{"d_mlp": 768, "bias": "all", "init": "normal"}
Each number is 50 + 15 x the weight over its row's rms, rounded and kept within 0 to 99. Layers, rows and columns count from 0. The size before them is the row's rms in percent of the matrix's.

# layer 4 attention value, 192x192, rms 0.155, rows 145-159, columns 0-191
079:46 26 66 44 64 37 62 82 40 39 59 27 62 38 62 57 19 59 49 32 27 73 52 35 48 58 51 29 46 50 33 63 33 38 67 45 53 67 46 45 58 51 27 27 70 34 63 43 43 78 52 42 76 75 43 77 69 33 52 23 49 64 48 64 54 33 28 51 60 52 44 61 19 62 53 33 32 61 28 49 63 44 46 62 24 51 61 53 54 53 36 41 58 58 29 46 58 42 54 53 48 52 36 35 55 44 52 23 56 48 33 48 56 50 83 17 63 51 47 62 48 59 52 79 42 43 38 61 20 61 56 40 69 41 42 77 61 62 38 55 41 50 21 58 52 48 38 57 41 89 43 66 30 55 56 87 23 57 67 50 44 49 62 71 72 41 38 92 44 42 24 52 28 40 39 51 38 52 33 32 53 57 23 58 45 54 46 53 51 14 36 68
077:53 55 81 39 64 61 57 76 68 60 64 40 59 37 36 48 39 57 60 57 50 23 59 36 59 38 45 49 40 58 35 69 34 63 46 63 69 56 31 51 54 33 50 46 61 66 46 53 72 56 46 78 65 56 66 54 51 63 26 42 31 58 22 43 38 37 57 43 47 52 08 50 33 61 24 53 36 47 87 59 47 60 59 41 34 17 40 40 58 64 53 19 62 83 50 46 49 09 55 54 24 39 47 60 57 24 64 50 56 77 47 61 49 38 46 40 53 43 28 58 35 49 36 38 39 23 25 47 43 29 34 41 41 52 61 62 61 51 44 22 50 44 70 59 50 52 52 49 24 39 48 37 40 52 65 54 49 88 29 54 52 69 52 16 23 70 78 36 43 56 83 56 82 48 58 49 30 31 44 56 49 35 53 65 50 43 63 67 53 48 15 57
072:50 79 28 52 77 56 40 36 68 67 40 30 60 67 49 43 40 52 85 18 20 21 48 50 61 37 55 43 53 57 65 28 33 52 55 49 48 79 29 29 24 36 59 46 44 39 67 56 30 43 51 68 48 56 52 70 41 49 67 32 42 25 42 66 81 69 66 49 45 65 63 81 72 52 51 77 38 31 56 29 46 50 45 59 57 71 64 45 61 26 47 41 68 40 57 20 66 52 57 70 56 25 50 66 46 25 82 36 61 37 41 71 50 35 38 64 66 63 56 49 40 57 60 17 40 48 34 72 50 60 27 48 51 65 46 47 62 70 42 44 60 57 21 42 41 55 57 72 42 75 34 57 56 71 47 61 30 38 82 46 82 29 62 39 50 36 39 46 56 48 45 57 63 54 37 64 62 56 47 45 15 70 59 66 39 50 59 37 35 50 62 57
080:38 57 61 59 64 39 46 60 74 38 56 16 59 66 56 68 24 63 52 52 24 63 35 17 56 41 60 73 43 73 30 57 37 53 49 44 48 56 62 52 52 43 59 49 32 32 61 54 69 44 24 59 86 58 54 37 34 66 19 66 44 29 43 31 69 59 38 38 56 88 50 43 40 52 52 56 58 62 58 31 39 33 39 75 59 54 56 57 72 43 61 31 56 22 60 62 42 75 43 40 34 56 28 53 47 47 63 39 73 18 60 42 47 38 48 67 39 41 41 65 50 45 36 41 41 61 57 53 50 42 26 62 26 46 42 20 41 52 41 34 60 41 28 69 42 15 41 49 57 19 51 83 33 58 44 34 45 54 40 43 27 33 28 38 65 47 64 39 51 27 28 59 31 67 76 09 58 56 44 57 63 43 62 32 55 60 72 42 78 59 52 34
074:54 47 66 38 47 39 58 39 38 80 78 44 54 51 54 49 56 60 50 36 42 68 30 36 42 45 22 21 32 73 39 51 51 53 71 30 46 62 71 54 54 24 45 51 52 32 49 35 43 39 47 34 57 63 33 53 49 27 37 22 48 62 54 47 45 62 61 46 59 42 47 52 42 58 60 59 50 72 28 23 57 56 71 81 28 46 11 80 55 27 48 48 28 26 75 53 41 45 77 63 50 27 75 47 47 67 55 46 28 68 51 63 41 66 41 50 43 39 53 49 66 59 42 64 51 62 17 63 32 81 52 62 65 62 52 48 52 68 49 16 75 64 35 42 70 71 60 49 27 55 12 58 50 73 65 46 60 38 50 62 26 55 41 60 62 55 80 47 44 00 53 56 55 25 44 48 48 45 60 52 62 20 58 49 46 59 63 56 56 40 48 46
075:15 44 44 84 53 59 46 56 46 49 36 60 61 74 47 61 50 57 52 39 53 27 43 82 39 30 77 68 50 24 81 81 65 50 51 55 53 89 54 63 50 47 58 53 37 54 37 45 62 59 47 36 75 33 49 66 65 48 47 23 55 44 43 22 30 37 32 48 28 32 48 51 72 47 36 67 55 41 34 38 61 30 39 40 45 38 90 19 42 32 56 47 40 62 33 32 40 43 60 61 64 58 46 74 71 62 57 29 45 58 54 38 63 30 51 45 83 26 54 60 25 45 41 46 45 01 62 59 53 63 42 42 49 27 68 80 77 56 53 61 60 54 44 55 47 40 77 51 62 62 54 52 62 36 42 38 45 56 65 84 42 43 55 50 72 82 45 49 32 58 33 43 46 69 47 32 44 34 41 56 56 63 46 24 68 41 55 49 48 66 47 35
075:26 54 29 44 61 62 62 67 51 44 70 48 59 31 48 39 62 22 73 38 68 52 35 46 45 52 52 53 76 60 51 25 64 49 82 47 41 48 45 57 27 38 58 49 48 70 52 27 63 42 53 41 49 45 64 34 61 38 66 48 55 35 60 23 34 42 53 60 33 37 32 50 47 36 56 90 61 30 38 58 60 83 62 34 51 50 60 81 42 47 31 52 50 78 52 36 84 43 38 60 52 44 60 62 39 30 15 56 48 70 39 65 58 74 39 73 66 21 00 57 47 58 39 40 35 34 26 34 43 24 41 40 62 46 54 43 43 59 69 64 46 49 67 30 58 48 49 54 12 43 36 63 74 11 36 50 51 60 46 33 37 61 42 39 72 54 78 56 49 46 37 74 59 43 65 55 46 51 52 50 31 78 56 41 28 49 53 61 56 32 59 40
080:51 25 57 63 66 46 37 73 35 61 35 46 38 53 54 62 54 38 79 44 52 32 18 48 35 57 47 66 57 56 37 74 74 40 49 57 32 47 40 44 46 40 37 46 57 33 07 41 63 37 37 44 38 68 59 62 39 55 58 35 69 10 49 34 39 45 44 62 49 45 26 61 51 43 43 68 43 54 39 58 55 51 41 48 73 45 63 81 59 25 94 80 60 68 42 78 78 40 28 40 73 26 65 41 26 64 50 45 47 71 28 74 48 59 40 46 49 49 54 38 47 61 59 20 58 50 33 44 61 47 72 52 70 38 61 47 66 29 63 25 52 47 78 33 81 61 53 61 70 36 49 45 49 38 43 38 76 50 45 58 58 56 54 72 73 39 38 56 30 47 54 82 56 57 39 47 26 73 28 43 47 68 35 31 44 44 71 31 46 51 46 67
077:53 56 42 39 60 38 61 60 49 14 39 70 65 50 62 45 13 53 42 51 46 42 57 49 40 44 66 58 45 54 32 68 41 38 64 42 44 48 50 58 57 67 39 59 56 70 35 61 37 65 59 41 61 59 39 44 50 28 69 30 50 56 61 49 40 50 56 27 47 19 45 30 61 53 58 25 28 55 65 45 47 48 25 28 35 92 71 53 57 50 58 49 40 49 41 44 39 26 45 56 31 61 22 70 73 42 68 34 77 66 41 31 52 34 56 66 50 52 51 41 33 37 54 56 72 27 41 60 35 59 57 26 61 51 50 47 70 15 53 73 46 37 67 50 72 29 38 79 35 52 56 16 31 53 49 64 59 41 39 48 57 53 27 46 74 68 12 37 43 70 65 41 21 28 51 60 23 36 18 50 58 35 61 77 26 73 47 25 50 44 30 61
082:53 18 33 54 33 42 70 61 40 39 41 44 59 72 40 50 31 29 49 60 40 24 56 52 36 46 44 36 54 40 64 59 59 60 73 35 50 74 28 42 53 45 42 78 55 66 45 40 74 60 29 12 15 54 62 65 53 44 52 62 52 33 36 48 40 71 60 65 13 28 48 66 61 29 80 69 50 56 61 38 51 70 41 30 52 57 30 48 33 40 61 19 24 44 46 30 64 46 45 33 53 49 36 44 46 60 47 38 80 86 57 66 44 59 59 22 63 36 51 37 59 50 59 48 61 51 52 48 68 74 58 67 57 55 36 54 73 69 43 16 49 62 55 17 34 43 50 55 44 48 29 42 51 49 21 48 54 15 30 57 71 42 59 74 68 40 52 47 64 65 27 43 52 54 56 43 38 27 41 55 51 30 24 42 58 63 74 53 69 24 56 37
079:60 58 24 45 28 78 65 57 31 76 44 51 69 72 68 32 48 68 60 57 71 33 52 52 57 46 46 38 37 77 46 38 38 60 48 45 73 51 75 51 73 57 32 59 74 27 56 26 34 38 61 26 51 70 43 63 48 44 26 56 57 73 55 55 18 66 33 52 72 35 45 42 55 79 38 58 21 61 52 42 34 45 44 39 44 13 30 43 62 42 49 55 62 33 62 52 50 50 67 57 69 65 60 73 47 70 66 54 62 29 30 57 66 45 53 62 64 45 78 29 40 56 21 28 45 38 61 55 36 13 70 14 66 57 64 34 51 60 34 41 62 45 29 63 53 42 67 27 57 32 45 68 36 75 46 73 47 32 62 43 44 38 58 40 35 56 72 39 71 36 47 21 58 50 59 58 52 46 70 53 45 51 40 71 30 42 36 50 64 57 75 56
081:42 55 39 32 66 51 34 43 23 55 45 54 33 41 61 42 77 33 47 65 13 40 28 43 67 64 51 52 56 36 67 63 28 44 42 73 49 46 61 58 60 67 73 40 76 62 51 62 59 49 31 52 76 39 69 45 84 63 52 69 67 27 58 48 33 56 11 34 53 53 56 34 56 57 45 35 47 32 46 47 38 37 58 64 63 67 44 37 33 64 38 49 67 64 50 49 58 88 60 60 37 45 55 71 60 57 36 38 64 44 86 58 53 36 29 38 27 36 56 43 54 27 60 26 59 34 70 34 47 53 41 34 13 61 48 63 30 71 61 49 36 54 50 61 49 69 41 51 58 23 62 40 58 46 40 47 37 56 40 49 28 54 27 49 17 21 46 79 69 36 71 62 57 43 65 48 49 39 50 52 24 39 71 41 25 69 33 36 59 64 84 58
082:36 65 51 48 64 43 49 54 60 44 58 39 67 72 39 49 45 32 42 52 42 50 39 46 50 36 34 54 73 43 43 59 32 62 43 88 71 28 56 54 17 27 33 19 41 45 42 61 43 89 27 53 56 38 36 39 31 30 53 34 32 33 57 45 53 56 27 62 62 76 50 62 40 68 42 30 68 72 71 31 61 41 55 62 48 79 63 18 61 43 62 44 54 47 68 76 43 33 64 72 41 34 67 65 51 60 69 21 49 69 59 32 35 71 23 51 54 54 44 53 58 39 21 37 49 35 32 59 66 56 34 60 51 47 67 27 38 71 51 62 53 44 69 59 57 56 47 32 44 52 62 54 51 63 55 28 98 53 46 33 80 43 60 58 54 41 51 49 85 60 54 58 65 62 36 50 65 48 30 47 55 51 41 42 33 45 41 16 49 29 13 41
081:76 66 49 23 62 43 75 17 45 45 56 49 55 42 49 48 55 15 38 30 44 33 74 67 38 50 44 41 46 32 54 34 64 68 43 30 37 20 78 42 38 73 36 58 58 41 45 46 55 50 69 65 66 38 59 45 77 55 47 44 38 33 70 69 45 53 53 75 32 36 80 64 31 76 45 42 31 55 54 20 59 38 60 41 46 71 73 53 45 42 39 67 42 52 27 40 59 46 55 39 44 47 64 37 47 44 20 41 41 62 48 66 63 22 62 40 21 59 63 33 54 60 36 42 31 73 07 32 53 28 53 66 35 52 47 68 52 62 51 40 62 44 19 68 45 59 72 20 43 51 28 40 59 22 29 42 33 56 40 54 69 54 54 34 47 25 47 63 61 69 61 43 55 44 44 78 40 38 54 52 54 51 58 76 64 58 52 52 54 16 61 27
075:63 42 51 68 42 82 36 33 78 72 19 59 54 27 41 53 64 50 47 53 49 67 59 36 45 67 48 41 59 51 50 55 67 51 33 79 36 33 54 71 60 75 59 69 36 66 55 52 57 55 50 41 47 67 17 56 30 62 44 79 23 64 34 64 58 43 34 64 50 46 24 38 74 55 68 26 70 69 51 49 25 09 30 55 50 27 41 53 49 48 55 70 62 24 56 58 75 68 48 36 22 41 50 58 34 53 41 54 33 66 56 36 61 35 41 62 50 65 51 76 46 67 70 78 31 49 49 46 66 48 20 70 49 68 52 48 39 27 82 74 68 51 61 32 47 52 31 59 41 54 26 56 54 43 72 60 51 66 50 61 58 48 27 44 43 54 44 44 34 45 55 21 63 30 42 59 45 50 56 40 38 44 14 54 68 48 69 41 62 54 59 20
# layer 4 attention output (transposed), 192x192, rms 0.138, rows 145-159, columns 0-191
103:50 60 50 51 34 48 40 44 25 46 40 50 56 52 46 53 30 42 62 57 65 44 68 66 58 30 49 62 51 27 77 57 51 51 31 38 51 46 53 48 38 37 57 44 38 64 47 37 65 31 47 82 43 36 83 21 44 55 74 63 41 53 36 33 61 60 54 52 59 33 42 26 79 52 72 45 30 69 61 63 68 59 47 53 80 48 42 47 29 48 60 58 41 46 62 48 46 64 73 47 54 36 50 64 38 61 53 51 32 66 53 59 49 49 32 84 66 31 71 47 47 31 58 32 58 73 53 30 56 57 59 53 10 56 71 24 66 46 68 50 74 71 65 43 57 67 59 33 41 23 53 38 52 35 54 00 64 32 30 58 34 56 40 51 29 47 41 22 57 22 69 26 79 56 66 39 65 30 80 71 62 52 76 41 46 38 23 42 62 78 44 46
104:55 41 40 88 65 41 49 24 32 50 46 40 64 77 44 76 53 46 51 25 53 61 27 57 24 61 52 44 45 62 22 10 76 32 64 56 42 59 51 68 62 61 51 57 25 42 66 33 32 34 55 30 56 54 61 54 38 51 92 63 58 52 41 51 36 45 28 51 73 80 55 53 42 32 49 51 59 59 52 28 55 36 74 60 62 43 32 72 55 52 39 37 41 43 45 76 71 82 54 39 65 50 61 58 60 58 39 42 32 40 53 37 59 46 42 66 46 40 67 37 45 39 47 78 52 69 39 45 65 67 52 44 72 59 47 41 25 25 59 67 52 48 44 70 71 34 39 59 43 73 60 54 53 30 34 35 49 18 52 04 29 71 37 53 70 47 42 41 74 37 25 27 27 47 38 46 54 66 65 32 48 64 50 44 47 35 34 48 43 40 73 55
101:38 44 61 63 04 52 67 45 53 29 46 65 42 41 33 30 41 41 08 75 53 69 53 45 59 60 47 56 50 61 08 62 48 44 49 42 70 35 48 59 52 35 60 68 83 38 39 65 52 62 51 17 41 52 33 27 69 50 36 72 45 78 43 51 24 56 25 54 48 34 47 53 47 39 41 51 54 67 29 39 60 52 50 35 37 45 44 81 53 55 39 78 44 43 49 64 50 52 48 26 42 49 03 49 55 74 24 55 41 51 94 25 65 61 57 42 55 37 49 51 41 56 60 37 45 59 50 35 53 42 55 67 39 41 37 53 18 49 65 29 44 43 53 52 45 51 44 39 50 54 77 55 66 50 14 36 29 73 23 46 31 38 27 54 59 46 58 47 26 43 84 62 52 47 57 27 40 55 55 37 58 40 37 38 58 55 62 53 67 33 42 31
102:48 44 46 52 44 71 25 36 33 72 58 76 55 00 32 54 49 34 34 80 31 45 53 68 39 35 59 29 77 32 65 60 74 46 63 43 45 33 36 78 73 70 40 54 63 47 56 53 62 37 55 20 45 55 76 59 62 44 61 45 43 46 62 40 47 32 50 56 49 32 44 36 45 58 53 61 22 45 52 44 86 68 57 34 33 65 51 52 34 52 38 40 61 60 30 33 52 30 33 44 56 50 62 48 69 65 46 69 46 55 44 23 38 67 42 45 65 50 66 44 34 52 66 77 43 45 54 36 48 40 87 50 28 57 66 49 59 40 38 55 43 74 54 47 54 71 73 73 41 62 76 42 24 56 65 63 67 34 65 36 56 47 72 63 70 69 53 50 57 40 64 39 39 25 22 99 53 42 74 36 39 41 42 44 51 57 56 51 62 47 46 68
100:40 58 33 21 49 35 55 61 56 36 38 31 53 31 41 23 36 63 51 44 40 39 39 68 62 38 67 70 57 37 35 47 48 40 33 44 37 55 56 47 30 97 48 66 38 67 78 54 76 49 40 51 56 37 47 46 54 46 55 56 56 34 47 75 57 47 25 54 43 39 68 71 45 55 50 63 39 28 68 49 50 71 48 35 56 45 69 13 53 76 47 80 81 46 18 19 82 82 33 37 47 52 25 56 55 34 57 72 48 41 67 41 52 43 65 67 58 58 57 42 59 40 43 27 06 47 74 67 44 41 66 44 13 57 47 52 51 18 38 68 58 31 60 45 44 52 47 34 88 57 64 50 57 55 54 61 54 68 63 43 63 49 55 44 35 63 54 37 48 68 57 40 68 59 57 45 57 54 35 49 43 59 35 26 58 30 23 42 50 59 43 73
104:55 59 31 51 49 32 41 44 59 36 57 39 42 29 52 55 43 28 58 52 21 58 40 17 42 72 19 46 67 59 46 23 38 45 55 65 44 30 27 39 65 27 56 47 64 36 65 37 49 58 52 59 54 50 71 23 33 58 47 65 51 52 42 67 69 71 55 33 62 67 59 40 26 63 48 43 32 47 61 60 37 55 51 36 45 75 40 73 65 46 32 57 44 48 60 61 32 60 36 52 71 45 45 22 38 54 36 69 64 66 57 72 65 68 41 64 39 66 46 66 60 67 77 39 61 96 34 39 47 39 69 54 67 85 48 13 45 29 60 67 47 49 66 51 62 67 26 73 50 27 30 45 58 41 70 46 64 45 21 47 72 53 80 40 38 36 73 69 72 52 39 52 57 49 53 50 45 64 60 22 46 30 39 75 25 72 65 57 52 39 55 63
098:57 39 49 81 35 34 44 48 28 62 53 43 54 59 37 56 57 72 35 64 61 71 44 30 47 69 37 48 40 40 42 82 56 32 35 69 31 49 51 30 51 31 41 58 49 66 39 64 18 71 65 29 43 50 40 47 57 40 50 56 58 84 37 84 37 56 55 50 82 72 62 57 35 62 34 23 62 58 96 60 31 49 26 62 67 62 51 29 73 60 68 52 18 38 54 84 21 50 40 44 57 43 56 32 35 68 65 46 70 48 40 28 40 35 53 37 56 54 48 42 73 58 57 49 50 35 54 47 61 74 41 64 17 45 38 54 82 28 49 41 43 71 58 47 27 19 45 23 83 61 61 53 50 64 59 33 63 64 44 71 54 45 70 48 43 30 28 46 32 64 37 59 34 52 44 35 42 63 46 52 64 48 65 61 55 47 66 61 46 59 45 51
095:28 57 51 62 49 36 59 38 42 57 53 47 55 45 56 51 67 78 33 54 60 64 48 23 45 27 68 33 49 48 36 58 63 50 39 49 73 56 41 52 37 19 42 50 51 50 48 46 71 75 73 86 38 61 54 37 47 50 55 27 42 83 69 45 33 81 89 41 51 69 45 59 53 59 51 44 56 43 63 49 47 35 55 48 21 33 53 52 35 77 56 42 48 55 67 38 42 30 42 64 54 53 48 52 35 33 56 51 55 68 53 38 38 25 75 49 52 36 26 59 66 29 37 64 59 27 54 87 67 51 21 62 40 33 24 63 49 53 55 92 47 52 10 37 45 54 35 49 38 45 47 66 49 44 54 40 34 30 58 68 25 09 77 54 48 60 57 39 72 67 28 47 45 48 81 29 19 32 53 29 45 38 50 53 67 46 32 46 45 48 55 60
089:51 62 55 30 49 65 53 32 65 48 41 32 57 40 49 24 77 27 55 43 62 57 42 58 42 58 34 52 67 56 65 27 72 53 41 59 34 55 48 53 63 42 48 32 47 38 40 34 70 38 36 67 40 35 44 36 67 68 40 41 49 38 50 70 82 44 29 68 62 69 53 56 38 45 42 72 76 39 43 55 50 49 75 74 46 57 60 37 52 63 40 35 56 54 72 66 42 48 77 79 34 37 67 54 53 77 31 60 32 47 84 52 69 26 56 28 24 10 64 50 53 58 35 46 26 67 70 40 58 24 57 68 40 46 42 64 50 54 77 40 54 73 50 81 35 49 38 20 60 29 57 53 41 38 58 41 71 38 55 50 63 44 41 65 24 44 73 61 56 35 32 26 50 71 75 49 76 62 61 37 23 47 35 45 76 40 50 76 59 70 45 32
106:36 59 33 39 75 51 19 65 64 46 65 34 69 35 59 51 60 56 50 46 63 64 15 53 75 40 60 61 55 59 59 82 16 29 48 33 65 51 57 66 47 51 45 30 70 31 43 58 40 49 50 62 78 31 43 38 35 23 57 51 20 65 55 18 40 49 51 49 49 83 63 57 27 68 27 45 39 64 38 52 32 41 57 54 56 33 74 44 49 68 69 80 52 43 64 65 40 59 54 57 24 53 48 43 33 52 64 78 41 35 42 43 77 41 39 66 63 64 55 84 54 77 41 55 47 49 62 50 28 17 45 38 70 54 47 41 35 35 65 72 52 38 38 71 43 49 59 45 60 37 66 52 60 61 62 38 54 80 60 28 41 50 66 39 37 63 51 54 37 54 42 79 51 76 53 28 49 65 38 51 53 50 89 64 60 32 34 32 41 70 38 50
100:50 50 70 33 82 50 28 43 89 63 51 66 33 53 38 23 49 54 31 39 46 48 60 54 50 41 64 72 37 34 59 55 59 47 70 63 36 57 30 48 60 64 46 79 31 54 61 50 54 39 29 42 51 32 35 21 43 23 85 52 34 38 38 60 48 48 63 49 44 63 48 59 43 31 34 75 59 38 28 58 16 64 90 57 65 52 78 57 54 52 40 48 65 68 58 59 51 57 28 83 39 29 37 36 60 48 31 61 39 74 73 62 54 73 14 10 37 72 51 57 64 22 51 70 45 57 48 59 52 85 40 50 61 52 40 44 55 43 35 36 37 44 58 30 50 73 51 54 57 48 40 39 60 34 50 44 61 35 50 32 50 69 49 51 71 58 44 57 60 53 67 54 58 27 51 44 61 46 56 78 56 31 71 38 69 74 56 64 31 66 34 51
101:53 39 71 52 54 41 45 49 36 41 72 49 13 56 55 62 44 52 56 56 80 50 73 65 26 81 41 55 51 70 54 23 64 63 61 21 39 39 36 46 34 67 64 57 20 32 49 48 47 41 60 40 30 67 12 63 53 71 49 40 58 57 47 63 65 53 79 59 17 48 64 56 58 58 25 58 73 63 55 33 74 70 35 65 38 49 69 65 63 31 56 50 32 33 39 67 52 46 35 44 58 68 68 39 50 42 48 41 36 43 22 25 40 57 80 44 57 49 30 32 66 88 57 63 68 56 42 76 71 31 36 59 66 43 53 39 59 47 23 66 60 55 60 42 48 37 67 52 42 81 65 69 33 64 72 45 61 59 58 63 55 58 57 43 63 51 54 50 22 61 46 43 44 44 40 49 59 65 35 60 80 41 45 53 59 41 91 60 23 49 43 28
104:50 38 73 33 41 52 55 51 50 27 47 64 56 47 38 78 40 36 36 48 38 63 64 53 39 45 77 36 44 66 42 23 48 31 55 25 43 67 26 46 55 52 36 58 49 27 64 58 56 38 46 51 62 22 65 30 58 55 37 80 77 58 35 55 66 38 60 12 35 48 51 25 76 34 37 61 48 25 31 46 50 49 72 25 42 56 45 70 25 51 68 37 39 29 36 48 59 54 43 26 52 71 34 44 43 44 27 56 40 22 60 57 46 30 73 48 21 65 55 31 56 57 79 58 72 79 76 35 55 60 55 38 58 49 71 55 42 39 36 34 57 51 45 54 19 57 59 67 53 66 53 38 42 43 38 61 24 53 60 44 04 74 57 32 50 55 44 55 67 33 32 29 38 74 64 47 39 44 65 36 43 30 56 42 44 87 55 54 50 51 70 49
101:52 33 63 45 50 48 59 81 68 39 44 55 17 59 57 50 36 83 61 45 56 50 35 57 71 72 59 28 40 49 52 50 10 40 44 39 59 44 61 34 52 28 81 30 46 57 58 43 52 64 21 52 39 66 24 60 54 45 52 45 60 56 43 42 53 56 44 52 73 38 45 51 45 25 31 46 69 44 44 48 30 56 44 65 70 38 29 42 46 66 42 26 58 69 49 32 38 64 79 79 26 57 45 48 47 43 67 44 68 22 59 34 39 49 37 69 63 61 50 61 51 49 59 19 53 43 83 43 41 62 49 48 60 51 32 41 50 56 47 49 16 70 47 29 69 48 41 55 57 84 77 56 78 62 51 51 46 60 34 34 43 37 33 61 72 48 54 36 37 43 60 82 43 72 60 37 73 40 21 36 44 37 77 28 27 31 52 28 40 82 60 57
095:58 44 59 33 72 30 41 46 45 59 92 30 09 72 43 61 50 33 58 49 68 35 46 69 55 36 34 56 53 34 37 51 46 67 55 39 73 61 31 75 38 58 49 58 55 46 51 26 19 49 54 78 58 40 59 62 28 62 46 24 70 45 70 39 29 29 71 55 67 57 41 61 21 66 36 66 55 41 41 74 77 66 65 59 44 52 82 43 54 68 24 59 53 44 42 24 42 27 56 41 68 46 59 36 68 51 54 48 42 61 50 61 33 42 51 27 55 46 40 48 35 57 31 48 49 45 36 47 51 51 61 34 68 37 55 69 30 81 35 30 49 39 38 61 59 28 41 30 53 40 63 43 46 50 12 16 53 63 55 54 80 58 68 67 57 60 32 35 67 29 21 52 49 51 41 55 65 74 56 66 42 72 73 32 46 34 41 44 51 68 50 61
# layer 4 attention query, 192x192, rms 0.166, rows 160-163, columns 0-191
092:64 48 39 66 55 50 53 49 61 45 46 40 32 85 45 52 64 50 45 59 35 17 57 37 40 71 59 35 65 61 43 46 42 42 28 35 39 04 21 40 55 29 39 74 51 76 61 33 47 61 27 52 60 43 49 45 40 58 30 35 61 47 51 60 42 44 72 35 43 54 85 43 73 20 40 53 42 28 24 65 41 39 47 65 49 42 48 78 56 46 53 57 37 64 47 40 74 67 43 42 64 30 33 45 42 76 41 73 62 54 29 47 29 56 58 35 61 38 59 36 64 67 71 69 63 55 36 73 71 23 38 40 35 37 52 86 44 53 70 72 74 76 37 53 52 63 34 48 59 16 55 53 27 37 54 55 61 30 63 33 54 38 26 44 53 41 72 25 45 74 53 36 37 34 68 56 50 42 52 50 36 67 46 31 36 53 35 69 55 77 48 61
101:52 50 64 48 32 75 62 40 64 43 63 69 64 45 57 61 56 54 65 68 36 55 22 42 51 52 67 56 83 57 53 42 58 48 44 35 43 58 19 67 41 45 67 34 44 30 53 77 46 50 70 38 48 40 60 68 38 45 58 46 55 57 49 48 49 50 36 46 35 58 31 04 39 63 25 38 56 57 56 23 41 41 55 52 61 54 55 68 38 77 78 46 33 76 54 36 61 72 50 51 55 54 59 99 66 65 64 56 64 55 63 26 45 49 00 40 24 24 32 51 54 57 47 55 68 63 61 52 24 43 59 57 45 30 59 46 49 63 56 50 14 47 57 39 34 36 40 48 55 40 53 59 56 39 43 35 57 48 71 69 49 42 45 39 38 76 81 56 59 54 79 57 33 50 38 88 19 38 44 29 33 24 55 42 41 65 49 60 42 37 41 51
088:61 61 53 65 42 48 51 49 32 44 61 61 37 50 50 44 48 53 78 34 43 65 43 56 72 25 54 56 33 45 70 74 76 62 58 20 27 42 30 50 42 33 63 26 48 45 41 50 23 71 40 57 58 66 62 60 64 50 55 59 82 65 48 38 44 40 73 48 81 48 60 61 57 42 61 72 44 37 36 35 53 35 48 61 40 38 71 43 42 45 37 47 53 77 52 21 52 73 49 63 67 36 65 80 60 51 61 44 47 18 64 36 35 73 34 35 53 38 46 88 36 20 41 39 44 57 53 59 85 66 72 31 54 19 55 65 41 57 57 62 50 44 67 64 53 78 73 11 45 49 30 27 50 54 46 47 40 61 46 38 34 40 45 50 64 44 39 79 46 43 57 42 62 44 55 37 55 70 32 54 24 45 46 22 82 43 34 40 74 64 64 76
101:67 36 66 53 36 33 30 63 37 39 45 54 48 47 48 67 67 69 46 50 67 70 52 35 61 67 58 38 16 22 54 51 41 30 77 24 77 66 47 56 60 50 48 62 85 51 38 73 39 65 67 25 49 31 72 40 50 44 64 32 71 53 64 42 20 50 26 74 50 47 65 70 50 50 61 44 23 68 63 37 50 68 53 34 45 23 31 25 46 53 37 53 41 42 54 43 12 35 76 50 59 38 65 36 34 61 75 47 50 56 60 67 53 42 62 14 77 58 45 75 57 53 59 57 43 38 42 57 16 39 80 56 59 45 43 54 38 52 54 32 61 32 53 50 59 44 51 58 37 65 45 49 62 96 52 48 42 65 34 67 54 78 40 45 76 29 33 25 49 53 49 78 37 67 51 40 38 49 57 54 62 57 40 48 65 36 39 32 47 41 34 49
# layer 4 attention key, 192x192, rms 0.159, rows 160-162, columns 0-191
104:58 37 48 48 63 63 55 52 49 52 34 29 57 48 53 58 74 64 54 74 45 38 32 78 65 57 55 47 61 64 36 39 53 51 51 55 40 60 32 56 55 23 59 68 55 41 56 68 59 38 56 57 37 72 31 43 53 76 39 62 42 62 65 35 44 56 34 40 52 78 45 76 60 13 72 23 37 45 55 61 57 25 68 35 41 46 44 55 30 36 37 48 50 42 47 43 35 13 46 79 08 47 47 45 65 67 65 55 60 58 48 51 41 84 40 29 42 47 26 31 40 39 42 57 31 26 26 28 31 41 63 67 41 41 78 33 58 55 58 72 47 51 48 62 72 43 54 52 42 45 46 48 57 51 54 50 49 50 41 58 81 27 65 27 45 50 42 44 67 46 45 55 28 50 67 99 58 41 48 41 21 21 52 83 52 59 42 70 65 24 81 68
106:24 38 31 33 65 54 15 59 50 49 62 52 53 65 55 68 26 47 61 52 46 50 32 59 63 27 53 56 40 39 51 57 27 32 53 33 54 28 57 28 29 44 36 48 54 54 71 34 75 53 34 37 24 83 57 42 55 33 32 61 27 45 38 46 62 43 67 49 59 59 54 64 72 35 32 53 63 54 58 82 33 44 26 60 68 41 33 75 53 63 35 67 44 35 53 36 71 69 67 45 73 46 61 29 78 40 52 32 58 49 76 46 46 45 70 47 40 57 52 60 66 51 63 64 67 41 73 46 67 48 41 28 31 73 84 51 29 29 77 19 76 19 59 30 42 46 53 31 62 30 44 22 35 72 59 44 57 64 47 43 34 51 74 55 32 48 39 59 20 45 42 33 55 57 53 59 79 68 44 52 53 49 64 45 56 29 54 41 64 68 36 46
090:50 50 34 48 56 59 31 39 82 55 37 22 85 47 75 34 51 75 54 34 43 42 54 11 50 57 55 49 61 65 52 21 52 57 54 35 64 39 25 52 50 61 42 50 65 28 49 50 69 44 47 28 17 76 36 44 73 52 60 31 88 60 61 39 43 67 52 70 57 82 51 56 42 50 40 43 63 26 28 54 37 41 59 65 82 41 54 55 60 61 51 32 64 58 52 73 33 27 48 52 64 63 76 54 45 40 80 38 75 49 51 44 59 74 43 58 65 48 48 39 39 20 65 39 43 40 64 46 60 50 49 70 69 32 46 39 61 47 34 39 40 50 54 39 66 39 45 27 64 64 55 65 50 66 53 47 93 72 61 49 57 86 38 44 30 73 52 45 47 38 71 53 42 39 29 50 56 67 69 31 33 33 31 23 41 57 35 66 68 50 58 47